config.toml
norm_place = "mix"
norm_eps = 1e-05
qk_norm = true
attn_scale = 0.286
bias = "none"
init_std_o = 0.0
lr_head = 0.00414
decay_shape = "linear"
batch_tokens = 8192
Each number is 128 + 32 x the weight over its row's rms, rounded and kept within 0 to 255. Layers, rows and columns count from 0. Numbers have three digits each. The size before them is the row's rms in percent of the matrix's.

# q: layer 6 attention query, 128x128, rms 0.0836, rows 20-63, columns 64-127
# k: layer 6 attention key, 128x128, rms 0.0848, rows 20-63, columns 64-127
# v: layer 6 attention value, 128x128, rms 0.0819, rows 0-55, columns 64-127
# o: layer 6 attention output (transposed), 128x128, rms 0.0481, rows 0-55, columns 64-127
q20 077:110151165143180097095109154133158126094108117125162129139089164131127093155076134172116056118150107149151097128128234118103159196150096135183120114212182094164174083136146187143144094078103105
k20 098:158186128112127142131145137154099127150139054122125094136162103086159108057178103133105168124117113090206129114133154165154067109192141103150149109119136179153147164079110127077104080119105122
q21 095:134098142146159137186128143113124118077184165129109116100168178153081164163124111128179098112078169135124082107139100113079153168148150119144118092127147080160107120147126131094124149077121133
k21 106:098120130129163092095045134131147169158152149099140083181105091109158106046173130111103180087145122180149132148083144160135097031093127150162154096120128176153172148120132155147132110148131137
q22 088:154116145142119131098132127128142144089122096168130147121094113151028164107113143114180168176134155141162147186188106047103152073129139118112127080141160144139153171142139120117063120158092083
k22 088:182109125134066129156141073070085158090177124136107170071106102091164102176149129071085142159183123108060157162108073129135097104106152177097094167110149165096091127183136125141194150117099167
q23 074:086070189145145148062109162138084120128125172113141149112105103132056153117161098130097131108098113123145082134108119089083124075180143126148104094075191119114117155126088130109164099171080135
k23 110:093152145149124139126123114097200130131120132071164092149152069100203130063157115134108114159128061130141125093028141133167129093136134106135111113146122147157138165129141145131138127154110112
q24 079:194109141136072112144136113099158057136087116154147117152147126155149141143118122141136124082121087120077155150079160148145150164145108133135124162162123129080187200077146121158100205137067162
k24 096:126120101131130080187180100127092134121118138139099137172111180089118158161103162117083134127169123103118189179180076077130092157147064150106152161144117137133144118182125105162128138089088171
q25 099:108212106122192142169121136131160124112054142157122125088108174158087152123120125102111133114120147138186076100094075116145099121131117128106151134097174137151065105134126156065088099139121138
k25 097:102148130170128163122119158097108124160191138108111097119155120122129095124114100165124075109079117095153122042130157160170114111138123169160125090146105079088184122114106118115079102115098132
q26 099:020145120146152157154100135131129125144098124154158151130050110127067132078102110145103129069170118138164101118119114134137149148174155134152150075122194112101163116095166181126150100117064116
k26 087:126174186157074142125155082156175133160103131127109101141125114096155124120134181106099105177080083131115159088097173101128116102149150165075147110097100157113176139155098151139144126124172138
q27 094:147201147161067114115129156160166102122100096138109098186173048125196120104139088138082168092113124119148089086108113147126124149122200117069160153139110148120107122137158187144173120134135148
k27 093:124108136151137117093201104168135115173117123150131138120095182122077141196063141138166080096123164112095137099156092146121056134152069127100128123088120077116138107163131134160123145121128161
q28 098:138112121117112072082159141165106134151071147126125114142119102171104131112134085112129154104112097092161033167121052121147152115118137151050148132136115124065151159097115089151128084132125179
k28 094:067158075125097135117115136137145086134136137148095136139186189121130236200126120148106078080167149154104203146150157136111147157178100144141105102109152106145157091162104154142163175141096111
q29 081:157116160106106111106139163154173136181124037166118135144043184120087178100151103158111155091131107142131115066111128150099169174161112133129108107134166046132125115110158202081160142154075120
k29 094:077195164159120108118148142098106111151124117100154063138074123132172134138124147141060088116115085126153121135059097120178087089163096145150134110132158176160142129117093162105135109101114131
q30 096:127123115126094148157132119110111134150117125101109140151082167122170111162104154123025151144132128084135167097136053172152098136102168139147134102123113126033108094178128006162151138156130143
k30 088:109074146136123143133140115131123136064105130177138145083131157168085200137155142088144074108098127162101090124162135110126157161174150143093122145135109085106107049074145130098115162154157114
q31 097:153076132119161107181180095095074125131120062132076100188127105127159149153164127067104158172142109163146149143113085136166122089050137124139115184108124127209098192058100166123076145130118117
k31 101:112155146138152137100115193073153124142183135111154140115146121135134109124110115172064122145166146093129117069096083119129160154118147088140099113143150037150097148155127091179103142111144095
v0 081:122129081126210154097168164123126126139163113199112114119107183159138126082098147135153135104133093116099146141135113124104075084144112136166139121160099153080132185160130102131077094072099132
o0 093:155128127109117059147143099175156102080179075167077103138159099139173132113123124070069150100144138087166180095193125169173154123104141101097124095118129171119095106168181143108120127094139167
v1 085:098111102155104104097116181110081101095145136153138149112158115136145117113158154147114170146147127192138204119123071102149120121143143129128168112134094121158136109099134156123126126092105083
o1 103:106133125146140103134111106175100115128190098217126172128126112113093129115120178108150177112085105139199118155121159110157143105112085153109136134109161120109116123087128175081096138048171104
v2 096:120098070114143132100077132110119089159158128114116112122153144095096161064129217187140112148157122148108141109149158128181128154154101102152141121095154181083158144182145146151156158135089127
o2 098:176150124115089104130122090141143098124135202142175136135161100122079154152164083139206134172099108110148133052071100187097124124125126144100086085114164163168094090212201138132127157146130129
v3 082:155099111110119103163150139173111177123143187055166176148120094143093129200101116082116113104109130108149135137188124139159164186112123155082148104117112146098098128122146188110133131022108117
o3 085:136096096118177182124087142091142147154095111056205148078121157098125099157128125104144140160132181112122115142124093150107117139156112116123138181102085074114147168082118158087152081140141132
v4 086:122156176154203080129157119173110117089116192122138150096121181159188096162139114102142097153074127102124105177128121106138146119083141141128126109167118143121093189149160091150100106086153090
o4 104:110111095151162092151095114127119101132153075175117099075142178085168107106092180114079178149143109115152111179096129121154105080135182157134165094083079127119132142133081131129198160083226130
v5 092:161143073154122159125113128109164185140166120124108130100122125065078140102126147158154112145177150151107160099176076141147096109125148131113121152099158202087134117134085101133113162122109132
o5 099:169134106115131184086163142151089133121074150136082042090178098123175082147189097110125084149128148121111129061049139140142126097072123101100128087152141135108144116198139133100078144122133161
v6 099:120156122217122096126109078126140088141159049176117111137139139120170171145113138183087128143125079089127096030127183157141085157156107135075129122177137118160093098112109079075130098118086139
o6 106:146145075135114136176152139138143117095133117121091072152113072116131184126106162157111096068168208108121161129141175187127138142144123107134098141154124189201116152055142148089093130129122115
v7 093:136131137078116133140071113082120125100141147153118149168093130110105182145079123158136136117163109119156131102089154138142140187135150131164139139149106097079120152131119142119157137157125142
o7 100:101114119146097195118120102123111148109170090101135129094104127201152164143120120084182148153115104150144109119133118119119120168089107171136115146145188119078180125097177127183108149025047088
v8 096:111181155155176124152059089175100163087149103188141119153156195128129110109122114084117099087135111144131098127089116146137151129127124093178135148111174054174079106144120054132171099087134125
o8 112:108134114148159131145082160114110124091166056135063087126135176130118129074129135138078085067143123109111107151093080108159131126073163085126166171100139166178122197084135135181119127183176138
v9 226:105118079110151105106037127118130105192066138215109093115151134156174160118100195137097086104221123153095205127098169112184140076119148131167120171094095195092131137129171116133161129124095143
o9 053:158123083111070055149092096141134136129203112166132101154135098117179116126154157089101092174125088113171160139089159180227173085067094131144133139124109155160082110131150128101100161123139110
v10 096:138146096188109170097115140086120159146190126100145114115132080096177164131154152146095190152139107118129128121100165112126109131097096132093132110140176115074102085152082057134125109142119137
o10 092:138099080117111137143115124065149101111093161163143201170114086159111174118140125156170146120158183133124147108154137155108115162154126146110081116117070125152118135100101125119146145144129157
v11 092:056043158109085112126142100127143089134104114127116144149149088145150112139135077090103125151136116130103060194110113178123132127094205115139137133165146142132123147132148181177161081155134157
o11 100:168123120112170167173144163025162168136153120104113129138136135151097118148122152165199118097113148137088135122131130132099128126100150141145174188101079080149120084087073151127145153112090119
v12 120:145128061120108189138139156049100159127082118120107134106128129127108127086141161108059139158131100187128125191136085107143136082050137154156155127059166156108155106108121150125136110137103128
o12 100:163120148119163093123156151093146115132096150144157141182172073151124105166160118145166147130128133137111118088163155149125134096076158147063107139033096118130163100186113147118108149169106135
v13 085:119178108113108123104119127216138114097133092093141114132132146132168173129125123102162097136124129058141112101108152155120170218203114116097144105159097054105091127167154103127129090143196139
o13 092:122108134166162164129137100128171137107182183085194158086079119136158179125088118159143116121120171146135120105171069073107076144163173155145102146121111099195090162076109088151140119148138168
v14 089:074155054134116136076146135228131139146051176100125144110174111113165085155143061034112120100122124132113150122157096132128113167139158170092120104149130129108183129172081097133138125148122150
o14 094:093181144140160152127161169158086123117082131138139128085153128099143129126131114190128053111042140107118108106154142122142091141188210107107130141073122048132131151159057175115162107114133163
v15 099:141175150102152141120146150131138218156117139134136150139113124124103101122152119042133158125160132150122131180096093095118177141068101141102164107084133135119109110066066150116130118137109122
o15 102:127156131110193148112073200107105122128078117096119168098161130142096089127128151137144125103112147122113092115130102072192111129131144191096126091073125127113163177086128121113154078176167128
v16 096:118163101147078174128142112132151163116113188120122131085163114104070113091165099072102114141102133121124138083139082103115121128090129136094169121053156124091124058134055088104152157098141130
o16 100:102126125097152182095168169128127099136064121096135123129174128136152087108185123133118065096110143164091094098134193130089110126136163105101143091104125077073117099200099134122095103149147134
v17 105:108126154157141107137145087147095115094084093125121149151149141114189147147141047115133139114128124132115103135096097167140128111184146117104147130128112118181084180111117094117098072150158156
o17 098:140122106153117133216168145123119152081129111141110072124139152122147133123146146144106135111113174124092100158151106097099130115043187138120140187145102075184131169065068169133100105115098147
v18 095:145109119177118175140116137106133160102152104113165131198110077159073060130145156082081159168161118100122112156068131122120119115101133127110158131163128190063085059136114153120152149122116141
o18 083:167084118121179143114040183082122078127157096140162152152094135133124133113133140109139138084150174142127136085196172139128192169124117183141133138094109083145101116057117207087098100087115134
v19 097:151118092065150139103090147084101129133050131181110131124155153141212155139103106148173159154133121132144173147067147116155123128093168117107114144094089125069102178140105128128118081089113108
o19 109:147115053119128126155177160125081178095178085147127155134151147122194108169136138097165138124201162167130121134149116136108094088030106125152111134144106087091153119170142116164164188079126095
v20 090:136136166108134157153063129140048115103115122137132116093080213212148152167114133124119052126178135141143113107065143115169160057085144130140124138097122092083125143144123094123157098081119119
o20 095:126066107139115120159083117136094127131176090120118146123128104099173158116162160093097113168145121099113112163095119162124160113048116066150212167152124112132126154125152116185134132175128118
v21 089:111135174126104171108099132185151160076061112070117142099102126151078134107156094088175113142162162128129114125156068153140144108145158136070137113146119139104124113125061170143195139178136129
o21 102:115113126117225193137143171132119166173121107102149129099166124132148085104132161104140088122135155204065091103105129053110150145083172121180171114141140029139115115121084145144114130103120099
v22 110:089114097152098186136126151111149185088124104067154118130068108139105099124187118148116147152116162146130128089099138142123144077129113108114149120193142154081132103163083113136177149110068133
o22 082:044098119108187129121085105128122112144133135179150177164126150113110161090108133122118099097103128158142166113155175126061153169090151147143145120096175048109095097171098179126156145039144133
v23 089:187146097158117157147129107092124118109147159096112141144134108071133148150122173117058130126024138114152124087101195124158139170116098113123126131117121164113155149126099162096166159119093131
o23 100:097156080100122160067148147155104153170030119082179067153193172124140102179153125189121128133100175129144107118133178159082123140147140137073106123133100135114175087179117127091133118142125106
v24 087:128114144119176116093101119136143083177161200139118128183166070145134099112112089167193156108082147115116096198123101116137087164169109109175078119130144130179099139133106132160071153108165138
o24 098:123167157122101120103127154110094079135145095116125118098116253110097104117153107168134177130160132049139079105150141064120141108156134109163094158148148148123104136110123105130097150137123106
v25 091:111104120076158142111169185170108194109126154111162150141130108152118135232122089102143160101139137100116163112089129120110164129061156124132122141189107119077112166154093127142178108037116126
o25 083:072088104116184171110074148103103152148164089150116193121112152127120140110085140102148105127160115156130147186144121130111114149112127114143142158131125081055115143140144127169195134057167132
v26 096:140136163139131134135148101130132082148150112168093130121146129115110140111098116070102100145126061095109097161130147122126137148124141107119139116046131099151075115097105158112080094214211148
o26 089:212109149142096142151163174095170124107112130065135103150124115187150106160157132129158160104155165136091108093160135106155099109104140127136128099131062160176143121066103118121094111191076152
v27 091:144123095144126134172085087068121157120081103136146127112145108089144100127102153176108124136198095140108135113053083114131125081041104134149134168178143075056082114144172081126128114074112117
o27 112:118127127134145065136103152063093126099163123182090136101060112172140166135161108132137104131215105155152121135133148152108183095086118140102128226054127126129156133143153182136086140120102061
v28 100:125108196131103069123171114171139060097171121109128150172190102144142177145101099131151147126117118102104126066156127126105120202163131141108120118161138050157125165131127113157122122080155122
o28 109:096155154163114172161190126139143129146127124131097132136075112178056173117122123170172122127133112173085134150181184096056133144175118083132123137169158115102101118142124179155077125118093112
v29 090:082174150110188089129097118127127089077095091137114133112181184121192085092143157249128128095114143130136148124093047104182068133194092121173116116168140064138111112149160087101096123123104108
o29 094:121172162116086049153160085175100096117193097195123095077112112111177183124139150118050119124123137107156121127121106152109171087136111119106089176124117181182133159137145143126119137116157077
v30 090:144162147042166130120151176174137106132144138097138138153167132180113130120091117101134121099080122108149127137153172111118167192105082120160133138157122143098110167165119206160147082115134118
o30 104:081123193134156171127096106117155110139149099094149172082100161122110141134060146134173100134143128055122164123138073116159097175160104113150131101147156148136146127126142086122194116126131124
v31 094:139117091083174128152168128088136096182144094220125087114148105143154109129085127230181119171147127127126160147143218100137098179119049064170111135140132115095117100116168146125118147127123094
o31 103:137123143148071063105137121128124148117184122114133142131059164137146156140140103126148152121194108108126167125118115175137136094123054077129091083123130211123149118163158115103103179122133079
q32 156:129136130192127127134115083148120182108187125160167074079156133138160130112102094116089134176067141087071129149065086096119123065136179105134171108165179110165139150103096157106157132140133089
k32 100:139150115142111090133149129152110158168073165145128103144116127129179173141167085095131111158129110123174071073123052141152117165122158120131173123110067124127139136097137145096102174151120110
q33 122:104144126117134140147157133094157119076086162175129142106091126119118158145076161048147136055171158113179153135148106088131159155079133146068081098135136173126161138115187133096135129133078147
k33 123:131124103153073075116085124101144140165128124122091091121144190158140126119098172146139063155151138143102181137118136100198067167168153044145150178116096129142127133194086071167131123146127178
q34 146:095147129121132150102096072100131168164123115137120080113153154073103083083098125180094111182109139136098151159145157086184089083155155070104167138078142199139173128146087132160134157121136155
k34 162:125113131160107057102149071152115150155112129124108058119108155165137155116124104137130065153154125180093147096141085105187084156128190088142161184123078125182122117107093115141146146150137171
q35 146:086155171159101170124113116120134158107154127143193119113124138147139129116099131175141139171097146089108127136076115085102123077100171112114135135179201078108140133141099176095149158115101116
k35 069:116154151205133151114100087131131146127143126067080114076114118119101095158093154173066132200127132114083153149138155139139087086099086149136158142070078211094197125086129094140145153156214148
q36 172:102154120141104175081097105097142154153159121127103057134144154116134104099094161164106123145103142156050176174135107096147084069107181052150148126107179164107148098174061139151143145111135184
k36 081:159133143160143101179174087153099133101166149115159103083104121173135127133159065108114131100076166060153037118095095114087184151094120135127113127149110112165155177044128129120112139141140078
q37 124:084106159131141139125145172175103131096114130098161186140069158095150153159166097120141148137125095111180064070113143156082158128110153171080084091166144032138106139072146126093115116130124081
k37 196:135135138100133175162098188124155114094134117130175184126117092128137119142152144101144162093107141088173082183130130152071164132133087163129074080151169124098125161150172143108122121115109062
q38 075:084066048101151092130131082108112099082113107053134147058105127081075090177178187121116158181114157155161158145107119124121116166134170140068091146125118119123120118087141192123160130079193142
k38 081:187113146102088158090162180094133163133152124107136100156146073103163173111150104119126124095136128122127130121093074115171151155119093065045179147147132157106092134144073037088156133180108164
q39 084:152158164079166183078117129186111112173105132163141122074123082138084166135112070112138156109110095151121124216112076133133147118137140128161166090130123102147139182164147114095058166129107165
k39 093:119077065178095160178110133082114106148160122110121159148184114092153169125120138160138138128128166116138146136155210121123049106181129110092036133147163127122137133107099174136148100103130122
q40 077:121113152128137167162154109149126168150112139213188138103092135098134106172117127198162170162143144080157123129057157118095161102096099173075127182083090102107165144144134172126152150134120106
k40 083:133190071155109140126097146120109110108177119085056115161195102138111147127110157130105127147158102120090152127156114158135066165165124085183152079169130172103124098170100059168130126108118162
q41 089:163129131183100154144165047162079135104169139188138149146121110127108173188106156151153207161138129130107138168152112107119134104098119148109123159123083107125114177119163167150126122061111098
k41 101:152127150097180149149113153113166155106173053098135128135129111107100072087064141198130089167217145101133171130197103163129095148110102153153148183102154139103085101126132084138114164114170130
q42 089:079147106161135109114074108115122162110155141115152168156058206095136070138150119138161118150155156175102119159139205115094110176181059094143163086075179119152111080134103120150076142031097092
k42 082:188121113133100129172107150112161148155146075180080097204122168175131151163115188132143113109089096121169123129118128108153129133117134111163110177076093129087096081164093151146133094152168130
q43 088:106119046177110193140127153140145183134119120171129093109122141042102118118092171225069115109155153112136083189097080125116132068139121146165069137123132124070098123124131159143129137115164151
k43 099:145101103116150117145119102068162130112218144164171159200158102146124136136122130149216164161077133125077196136165145109116131150142152125154168118154105156101150076143135085179134105144065134
q44 092:123190162096151128117150117162087100141099139108142105081132134129202160091107079102124062114122127163201132108106147126173120099169145105135173088144153150145139122150064130096129106126108148
k44 091:133115179145088127104124109119115094151106194137145147043128138189097152088170148133112169086092093105122130137107078154090125135123209146138102138132205091083137169142140130138064083172127124
q45 087:219140124109162054149156117104114148144161137186100124101177084141152126101156119095135122117201125101135173115156087125180165111098166142118120118139063104189136165132132035149122108089118138
k45 096:142122158078170131085136120133137150086069101152106134142148127131092179176124154065151175116134186157142103146104123125092131142141131144121116088166132120170103159100115181092169136183164127
q46 085:120150124082138110153175120134083076127113168091167126159162120136076137117099103137133096088102149095143149160158076131156125061148131122161103123137178114157161159119141053116096168113110141
k46 093:162028180137127073106086131146146190158129118144108137057091119177169056136132089127128119138175076115103066085145141168096143146158166116090138142085122112081116112130112157082101110097141106
q47 095:138127126107106192133109153081142115116199086156118119136162170126113117113130192137107163150170148147104205178191077131097136138165120129183100094132095121101108123089087130166161126069150125
k47 099:146163117191180159129132121129156174088140171103137128174078155148087075151085146124122128174124146119122143119126127101102126096057058151185125165153132148132160119079146194146104144176168127
q48 076:109162151163146126114123186199174156199086144127096124067093102117137125168091131096118107111123104174173144137095134109151154126199147060142164137158137114108146082190079129162142045078100119
k48 091:108132105107120126143054128124106164132154129187163155167154153088085168133120138111066094139124163128086120113195107153157097113121096177206095095124160143111153197078163162108156137181127123
q49 075:117051090143131130103121137095081194130143124099182156109127161144157098144148092185141129136110117187085129092089157093169049131154180084187093087099128100087136119135082081121153122082091106
k49 105:094167167061168124085065148145181122148067123070091144135128156146134081080185118126103098099061099121215122170158114140122185145146098152104161203094095154147140136106121159121128144217134126
q50 075:039113144143145086153114119095118178201181094088124138078092136193156151145093150167167143142151113102150107130106123132080132184147098090165138150121103154121095115088133133154197121138180111
k50 100:181123126106123166094096132094143124138149106077110119172081131144121125115115167127119106155147126148111103133155180157166090111096100161083163171066145168120132097164110089119081086114083142
q51 076:101123153095151148071091167148120106153122122137152141142101179118211136089159142196097138107128122121146102145111119119146146097139093127135107123144136086155163119173127096143136089178083124
k51 107:102164136147115115101098151160178139142138160091145104080122084178140164092159104088128114104118092140153045083108153172161121107160182144094170139113095147106145113155078175129069086124107107
q52 082:157035124102142087135093136138096105111182111122133156143137219160127135176143107146125122115163139171075093122102133102075109206129124152167120124111054111135085086151221160141204112114148142
k52 100:127157084130164169080151100116112145111155178113081131137126087073107069144079170115123113165129139153094144163160111133145111176129131140141130080139135172113127079139056037171085142118077105
q53 087:157064160179120145161152134122132081132133074143094126145143106197108081108146122166136186104119139174122097102125139123118134110070211122157130156119136092184065101141154213138156130116160138
k53 093:119176081143168111075170128112080124084166183090134102136133114111096169186074127065133105128126162124121176107146098105146145148109135152123106106134137176145106171182214057151103093083094102
q54 080:163126160149153081142117103127083129106197114154175179162114103115153118159088154165137088137168167148107188134189162099131122129159140140053100091176132141113162112169143158158113085118150130
k54 090:142134126079118166152120115163213166099121160112096133106146133137089112144115186101136120168118090169129159184121100142140112161182107109184151118133091109136148159075111090149098184097097118
q55 076:114101149110107104156143140183103098163152160178113094082135096172094161081112133212157101148095125084154125138051081130149129106080123118165110151132102154146126122120137130146125161147133105
k55 082:107150131184118167131120141125113106090074110073138125107160121144147163114109072055121166096112078115095075141171211127104152099096140163056138158151131095105132126154119180141142095109119159
q56 079:137120096105060154101134181100123103127148101117127160121180099094148128149138114143182084131106105100134102094111090091115110159117152197106156159094097156094101139068147186085167132159116110
k56 091:096140120148167129100044088123148154148115171151126074110097148163120137152126113148139136157147159111101110149132156165125144140137078105072107124127175094105168116146105071153111171173105143
q57 074:125145133098156147156124165117147138151173088159110146124127155141101106152133170169100090164139164172098152099146168156090138115114087090201108113160116140089122066179080086163208096125098109
k57 090:114150156173082111186134107140175138129115188124128097127094120163124159090126157115094102124126115130164132086114150109113126136115152138141187129148127143154175155084111178136034071129163111
q58 078:068125144121189085147129097150114124133090078147132129157160155140150150133141075138198223123096172068144087132114090125133065098072124134082090090144144136057165151153169142113145119133127096
k58 088:162143116099070105081168128120121082079159149094113114094135083125133072116167120158072074111147086161091178105078132135142166160117208125044137116139111122190091113163135114120141128107117149
q59 082:115119153161116117131114182100180153180152062133179123172207088180186108143175077130163146179113106097110140154120101110085103120154134137172113157168073087041127130145101087147118149151056131
k59 087:146133154127120115169067155134129139144161154170112101100118179067081153144104196144075120127168150155109115100087171143172122132091095155081150091117160182130119102076101133085080143231152133
q60 076:165113085115137064106179187130147127157149138142067080154156130099105135113137148110104132061117141103134102178074172150158096098133099164148149114181103180162057135097100117115112149166145137
k60 097:139101164150105165157077117123097088096102136170121169124079111105077156139076093136146148160118181169097148112131085111102175193127169191166093139096143085116087100128117191187129136072165150
q61 071:206056120117121157108111123111142106098031060115092162134142116076122101094120140084086140145122103172156112152163168133152111104161108070085126098092191132128097126148127124109107077093146181
k61 095:076169135134067072131154154137123138137118215143155112102115127172116171129171110132135112083153110131174111127129114138101142199147126145081161145166113109141096156115139145097086144133109083
q62 098:145090154110097103126171084167073161138136084158096163132135051150111108121103087113171182122147110099158090119107127131239154164119187134019145141111125104188090222070140081109127170129133142
k62 101:173137120081174098060152126127180060139068073080169159173126114097119169067087119128122156117144127113134112133185113145082103114143130124090094186093100111178098141146141138132134148118144140
q63 085:070160128141141128059115136140130151122139130135159114079099082171171143131129096155101069154173120101137102167082162170093144090084167144105090153107128126065132136132077175111135133117121117
k63 088:173138181128085139179138076109109139102121129160130119135162112057122153121177129162127195135076112107116174139071082097147117172198144170100133106153116109143143083093138123159160162158101180
v32 086:092204137142128121114103125118173107123161110145100135106110108141091201104127170186136117102083176118150123103101175165123162176153099131104152165112114121152102091112171196115162129165148110
o32 111:091229112135144151168146115149104098112140153133096085155170102119084119129091140195119092149124143080155160105122164113070130125208072185122126142098169157113130074140147122085106094171208103
v33 105:118135169119099091106163119148077088124138168128104141102152073107152100141119140111094134148189092111131143132155148096155161115212154134142130089110075091158154151090189148127120143090212097
o33 078:129148185159075098130110085218148126149145176115146129090134204101122109119104124154100170167094081091178136078118107102142143161126148130094127080143157171152112118128175095133181121126135100
v34 087:181121075136121125132168111185158139137075206139154104084173133123064086095127123098172114122085092122152135124087152139134136171196130105086120122149131159121136104178079198110136122117128109
o34 100:174152116106139156066168117193128110170165112140132093148165057134094129165099146119132191165112163041107064145110066109134151142127119102101115173138048105149130132103165120090167136123105145
v35 105:134129115117159141103180140150172077158099100179123131106130129178098146040137048123152119099116126092136136083124155109154091163135131088121111083111179088155121157159131136141116131118118131
o35 091:141101145158162143106201148174138094117094060153095150114075109158078161056140067146157127088117172074127085105128109131172140138176090070142107132144151060143108141168112093146080147163122116
v36 087:165146129123150187158106140147109112088118090228132137136085168136129086106121178092148129117153173138137165169117183116127120102140107076080150134126134152114120107159094131128075175107092157
o36 100:144098115129132150140190145125118153090102097133146137142128132125114102123123144093086128119153161179117176125151124084064134067119127094142124176152164100092114194090092120141095131097142122
v37 081:180152177140141131083172167146134117128034160110162119111162135181158103119146072048108119097174121137114078119180135119142137115122190152126122154122119082031131135135139163120050140139096142
o37 106:156149143202146099159152130125071160129152130162160138143073178158099118077129134157099156098148131203116127099178127073145176169133118127133159163087146101146153135130045157142101147136075138
v38 097:144166110127122106112103103055142108111096136097090113136078133138164119105175124187085165135088142147127108106083155153122090143083119135127138078132168161088134124164155093116124136138094132
o38 099:181156114129129110130107073067108111106116123160048125135127125100114106114147104157158144111094126115103079111117175187124160115121124084100123069111151102136092121168108142112062098140135110
v39 101:138122074090133142106103136123066153100033198167155130115143176141108084096128131168162120126106081199140127120141116129136114157147123152093102146135131119147132141163097181119086131098138124
o39 111:156110104079134152070132106146091123152124111198144149110169132099107140145097169139130212149147146077101131159142083153071149124102152121068131206107078078152094119129155120126183176162121117
v40 114:144101134152141127137160099160088115068172160112083126138121084119106169172119080121142112121141131108106125134130121125088165078069140110189129109108112107127160135103211137155181114131161115
o40 088:032123131157106113174120099153093137163151145086164121147123136143173193124176057124141117125103102177114099110098124135033126158100145090177153071153158140116117082176125093109089108118109099
v41 176:125143103100180122106102153092147101215155109171085098143142151093159112105131135080136068107152168113096177133157151113187077105104124122096171124109125122124127046134074081121118147155135171
o41 057:148111121102155131138118095107178080150119096172093108154109084102103102113180168095142060101098145126117130130162144157233139080142131113104169174090107121184121124162124136138070146168129150
v42 076:169116175106134128140121100129142133116081135175096155128232126156189058148139150126136120136139072093084154117125110150142137163136131144097144140157139110175130082132138154128095076186090111
o42 092:130196154124116133152135082150135102119151082152152149111108019174143106136148130172163137153107138148096129070140145091179148132127082151123139204102136104137134099129151117098113129074062105
v43 135:110056143118145093117148121116029164069111185075125156154051148136093182181162066111122203091073130159120106123149128115098115126084106143150143138144131073131106143112155167126155165109160136
o43 089:101175098156132140144139115117083107114119117174162165186116190113153121132147104182160187155103103113107127129114105065076114158042083183116137170137139062148131125102122129090092142097149150
v44 084:108132136100149103137166145172161113178125056180140115125189129157108100097129119112180157090130166122116153091174143145101095161127146135082096127147138126158113151170158097111096066103077162
o44 088:178095163100157141113229128125199125137117132166114142108087039141101139134133109072116089117168164154121170102205120103093097111207144074167117114149102079151122143162157159153100145109080170
v45 092:172158099153149104157171146111100046116181172130114138136178121184173139144114143070143145153112138117122116159125100102141113139052116135177173117108074131179142150133144164128097133134160095
o45 095:164123129184094138171149108133133086106160084101187118124180076142158115108139166093198176103129098113147135132146102106145164155076089151068109122125152149135174162158111164096089157103137147
v46 080:166120127140128135124111098203185140117154094126113127104077153170091122117104099102150121172193110092108114104105101121124154124094145102173117075077157106076165128150102028193097145155101131
o46 093:152072127095120119107146155130108172138148068059121115134141115174107162134145127058126151065112160145086093124123127156118112122092158120184120127152162167064104162145154078200099113123119110
v47 114:114158154145126136168060165053098145116165138123101119140072159126107205164133132196084110161114154125120122134111182123134087084085085096158120134100148164117153103036122142089150124160162108
o47 084:115148065118174108142080140105137134105129195108142095143100164056180153097148132193142062157157125107131102119109176165157155100120112134050171127153129171149193095107131185082097107209155113
v48 082:130056119129099144113115146192183125129147124136157114113165112132126088184143150168117124181137118138162113112119132131074135130066125078137097150135097151097105123176157153157141125084131096
o48 097:108181091122112105107141197129116132098189136113184145156119138140141131146187106155130120165159115174152086088155176149101147129149069123159110168119103111096131023138125106149187178054116050
v49 107:082187096143103172145084138133158188179058088112158117120073155153133177088153118182110080109119132139116140083119112158111129127113118131106168125121133157080115098111098090107126070129090157
o49 094:138158104123202132093091185079131157162108168136099112097108115102127152075149137142082048093182129163134155155126127203115142118244145107155162160062097132132118112125095148128108104162151092
v50 090:148047178111111107064157148167094106184064190120120151119110135098123110113146059120092135084114086207135124161139152149135126135154150114097084128146145106139154069164121158116158151125135127
o50 099:135105127147139137150134116161089122127127198191134097121133201098099132157145112175156163172103153127081101113136063121109153118124140083148103130127087106156107162093142121185186223129100070
v51 086:106145102118161139161185128115076132125111083139136145113188135127235055171152155160070142142121166089106137190133122106103124113083161102099112158112116112139122166153101078138147085145164132
o51 114:104160155089166111137134167115138144108131100126168197077162129124231096117207126125107039093149101201104116097162172131128110131117141095097163129142110080123179116154103130143135094120090086
v52 097:176067114123078107094135095183158154155083087158124139145117145178183086090140119082106163152179086203120112136112109085141140139070153116123109143151161158076125106103166135179145128141110139
o52 097:135102120136159103092130172127136135142144087149088132150135096174150113164115124128141136113130146154139113088105117068191102114069097133153108189064138135128122123130110116200152138070098092
v53 095:110116187107145124102158155129110096125059195129116130154071110160139098090162135184140150141132136185119121155127150173124172139129153158094114161115097096108152082134142144119096185130132107
o53 095:175142145157178111193108121095112154129149172160131162138094180132171106140140133124157183138186118182109090149144139102060181166113114154119104108150094111119160104139171202164100158104112107
v54 080:159103126129179073154159104170119126137167115072136075089182132112121159177138073113191125133180178058091120127142165152118121087117161135079131115154084118160159128156180076100160066159079133
o54 105:159105111139095168118114109128143135156127141074086112079124107125145152119173137080129082136168125158066134179130102174120132172126166099187144052216118120103140115159187116125125131095061172
v55 083:130153157089122065074169147087076114151124158118136133070104144106124127120122144095120126101064119151164150136138154122107116164189074163123147145179124088106115150086101166120113071181157108
o55 105:113143088117087114104145065103099126170104103151107140100139157109123118134153111147101179169134100041148150127099085101171103130149107183096098160195126101161141133088138173132112139149122135